config = dict(
    hidden_size=160,
    head_dim=32,
    intermediate_size=960,
    positions='rope',
    tie_word_embeddings=False,
    parallel_block=False,
    extras=['some layers without attention', 'local attention windows', 'gated attention', 'value embeddings', 'hashed n-gram embeddings', 'a smear gate', 'an embedding shortcut', 'learned residual scales', 'skips across layers', 'capped logits'],
    init_std_down=0.0,
    optimizer='adam_atan2',
    schedule='wsd',
    decay_fraction=1.0,
    decay_shape='pow',
    batch_tokens=32768,
    doc_mask=True,
)
Each number is 128 + 24 x the weight over its row's rms, rounded and kept within 0 to 255. Layers, rows and columns count from 0. Numbers have three digits each. The size before them is the row's rms in percent of the matrix's.

# layer 11 attention output (transposed), 160x160, rms 0.076, rows 83-95, columns 0-79
095:069130165157128159115142126113068125139122131176135160126135135117124138128174162141138142149155129116139131094147134106166123142157122127122108100092130128105134130154143084148076157083117085128096127124141146117135110158171168129112152078
102:115128126097148158097130167119101125106136085088134191142135128133159123091112139121128109167169121116148153119108135138125141112131129098113120153139118124198147123130142103112152149135146124118095074199127110137105126131132112142153067107
075:108129146115101133096167105085138157173167136124131131169127109123134115131095175095141103169106144118113123153155119111132119087134122128131102077164146125118147131118123115109041077126109090156139125146109149144158156086116088114129107158
089:095099133171140073143155086113118183153094144122144142125145179156103127127109112136139125135150143104096117101106137141122145144141105127090126119156116122107099111121127120107096137143099126111112143144140141127098105114117130138157158109
099:153106116120167116109164101115163133166098136144136126117139168119132125163124170162139138103146117149125134086125159133142156138131080140126165127126128122139139171130133119074152146159078116115137139064130140144142131074103059101126156114
085:147166117168152101111136144073135085137117100128121110123084109093115132163163100152158113086170121128103123168159146146121078111122101180092151125149112114136162151120101150136134117128138149140126147115124119127110130142119129108112162112
092:116134067078099154139153086149095120129096128080129126096133127143104151096139111092119148095159177134115131159138098146135133120121107077131143093100117163146095097132124117134152122131127128127134164138134116092129151129091130111106160102
096:117103101142124117145135154202079138118098125102146110077172132125123177112093113112107150110113110084130106127094135134112139117109137118110140146123151136148132120132136113164152149113108147114127128157106136127094080166127141132140133128
090:110116098126111155143126138166114124151160156134105124160155149147105110111120124136188114160066093122066114127118139115102152124100149120132074132126099148131128129086138150139095098116132103084159144072118167165129148101144086156101164148
092:110157109132132128143131167122118125123097108117116124088088130093119105120168131134185121167120125118156145130087149131111155102090123111131109107106109125138152112114113115151132103125123159151121115130102083133123117114158130129156114148
090:167147166100130099116152086145136156210130125157140141144122150115123142149122142119168132151120128128129147075096161124153143140101100125131143107087165119136122122127127135116099127109064100140154176128100163129153117113147114112158155111
102:165151122082120140118070104110126102155138089112126140164122124156152146168128076125121126105104069110104137142148120130126135153147153112119145118091150138100120113146154089090113136132152117114118125143077144138121134148135152140111146090
091:150124144132176122107097167107142133155158105139107160140100089138108105125120141114105099174100123151131132115128113144182128121086122103173132136133122182122089092124133137174146120171162130149074121104138142149146150138161114135114115124
# layer 11 attention value, 160x160, rms 0.0876, rows 84-95, columns 0-79
148:120147167127132109167077134143097109108134117072086133155133132170159177144091084107136143144152156079129144155111159150143108179097135114126124145142126117152124130137128124079188196073122135117114128145108116112142099128120149108158112071
146:145111114113136103121137105086178143140133127113135153139117082112168114124085185121133116165128125169143167117099087148156147146177129116161148109144161086145113126125126139127097118162132120207117099133130118139146125118132108134173129139
121:164047080127155127118135141133119141122145123141127147123141103118126105138096129117101122125179177096098121110108116131117163134154170103092142119155167104144087120098133131135072084159123100152135133134131101118125150107126111106126149117
174:153092137119156138109149105100176145163129127162172128110120145083153097114104161155126125133112077171142122098077130098136143138151075121144149135146120123104151145131124129120156129171087116114141125089145116140153079110144094130207101122
127:145115121150165122132097168133141116132157130123134115144111127141121141133138084103112128106131088070121093172168138126100120132086073111065104093117115156121166122129116109125119148073121119135104152147097117137091121108136186108065157151
128:117140144127090117135098100141122122153158118113128115096154142123112103111135134096118138105093140100118133168193118116100108129093111112105116095120108194125144100118126103141159135085129119038141143125132131141146121123146111099079145161
206:125118130131105121136124157179092116121134143114112108114162154177114149153128087114116158104132140058110113174133151135082105082075152123082127171120128152144131129145127113145114125081116151113130147139107143098109133117111119100085119128
130:148112125137131128133166125168119132102124133141148123109147111153111109174131081150147132133142111121099147093130138132110150149138186167141108216125123106107120165100143144109111048164112143151154116108118142137108142125093113150134151122
147:130181159129128132170127158175113112101125139132134119080127135155143126120136083107141145138128135079100123170128159140129109122089121145108111153121141136129133141127117114141141085095093144167111149149089150123117113116145136113120091115
147:177106144104134127098181113112133145172122111150195159121134129079154090139116151140103114140106107137137134074092142110145128148129109141152161126152143119127136142100132163141093077163088109190130137100150113115142094139131104115209125139
150:162133129120114135104122125137108123134127099113135145151126132102136135187166115160111124105132100081122128085129169111120116201109118154196129123136124156119145119137137148119148168131157126147139131104155109098184103159105124129159150111
153:112113100103159147121115125073150125129124109111152151157107100087119115097092158124138106167119147162124135115132099142159141101169096105125122108126123103119093090147117119128144124145149112115123112123145117161114117121167157128118130127
# layer 11 attention query, 160x160, rms 0.0787, rows 96-100, columns 0-79
184:124112169159148096122130132130128094145115115123149150119126130106131139113154125160117127163125143132146131135105137128127113105101132092155118170119124131122130143142130134162111132105108134146158176111177127122118134160136146102177108097
069:120104129103148150151074130151123168148132152109125107119109122176175105161104151105135085073116104122122123098123118078136149164143121162133147096117132129139140113086131125099144156117099138167121125126129099143148139091137102128124102120
079:118137126141161074109137154162116110105149109111156140139176149113133121102098161117160114132140105144143127091091161163131119121141117147169153110109142114129123123114105116111143187167138108146135105140088157131116132147100160171117179118
063:109199133172119135145138111098119098130146120120118119150163094140095128102131131115131109144158132118165135158180106106132087079122159168095129187109116151090142134155134098134137103109142120100153124147164159120120159140137128133113113160
072:146120115128151158144111120096135114163098160128145139134120103143066139147090145134144099133153136129124157096136148108161105107130131145102149178112101164118171163145134127175106091105121126128162133131144137082152152122124141136130115200
# layer 11 attention key, 160x160, rms 0.0732, rows 96-100, columns 0-79
053:134134151091188145114114161132174131138142135153138139146125142110094111118172102147126143143126113101178175100152134160174182141109149117154145121091109128101141107142127137119147102126100114122139122129121146115132147135114139097110112096
061:112126141123186050120152162122142114113129097101101145106124170118132149114109092123115111131106151081089144124125165135140126108113148101139116149116108134104093138158130173165140160134096103154108128145147139090119123112137142124134188163
060:131161151133137155096086127132120125153094102105081144119163100125104103097153151127146135144123142131153096140172141121115104143094149129158137145134136152141148125143168102126108099153175100081107146139113141104112155112135120121131062104
052:141132090134139139161151104100156144146140140178153137109101134134136181140128149146092146112149114099119111141136122114136180159126122086123114113120140096137103137113060138130132165123091112160116137118112107121086092123133138138143152156
068:139149101166106117177109096133144115160132160159160167143142116152150154111147070136141119130186112104141126186141113144108158152137122103100113099099143093117145171131102123109112145129114146132146130094109132158117076132115166166111130131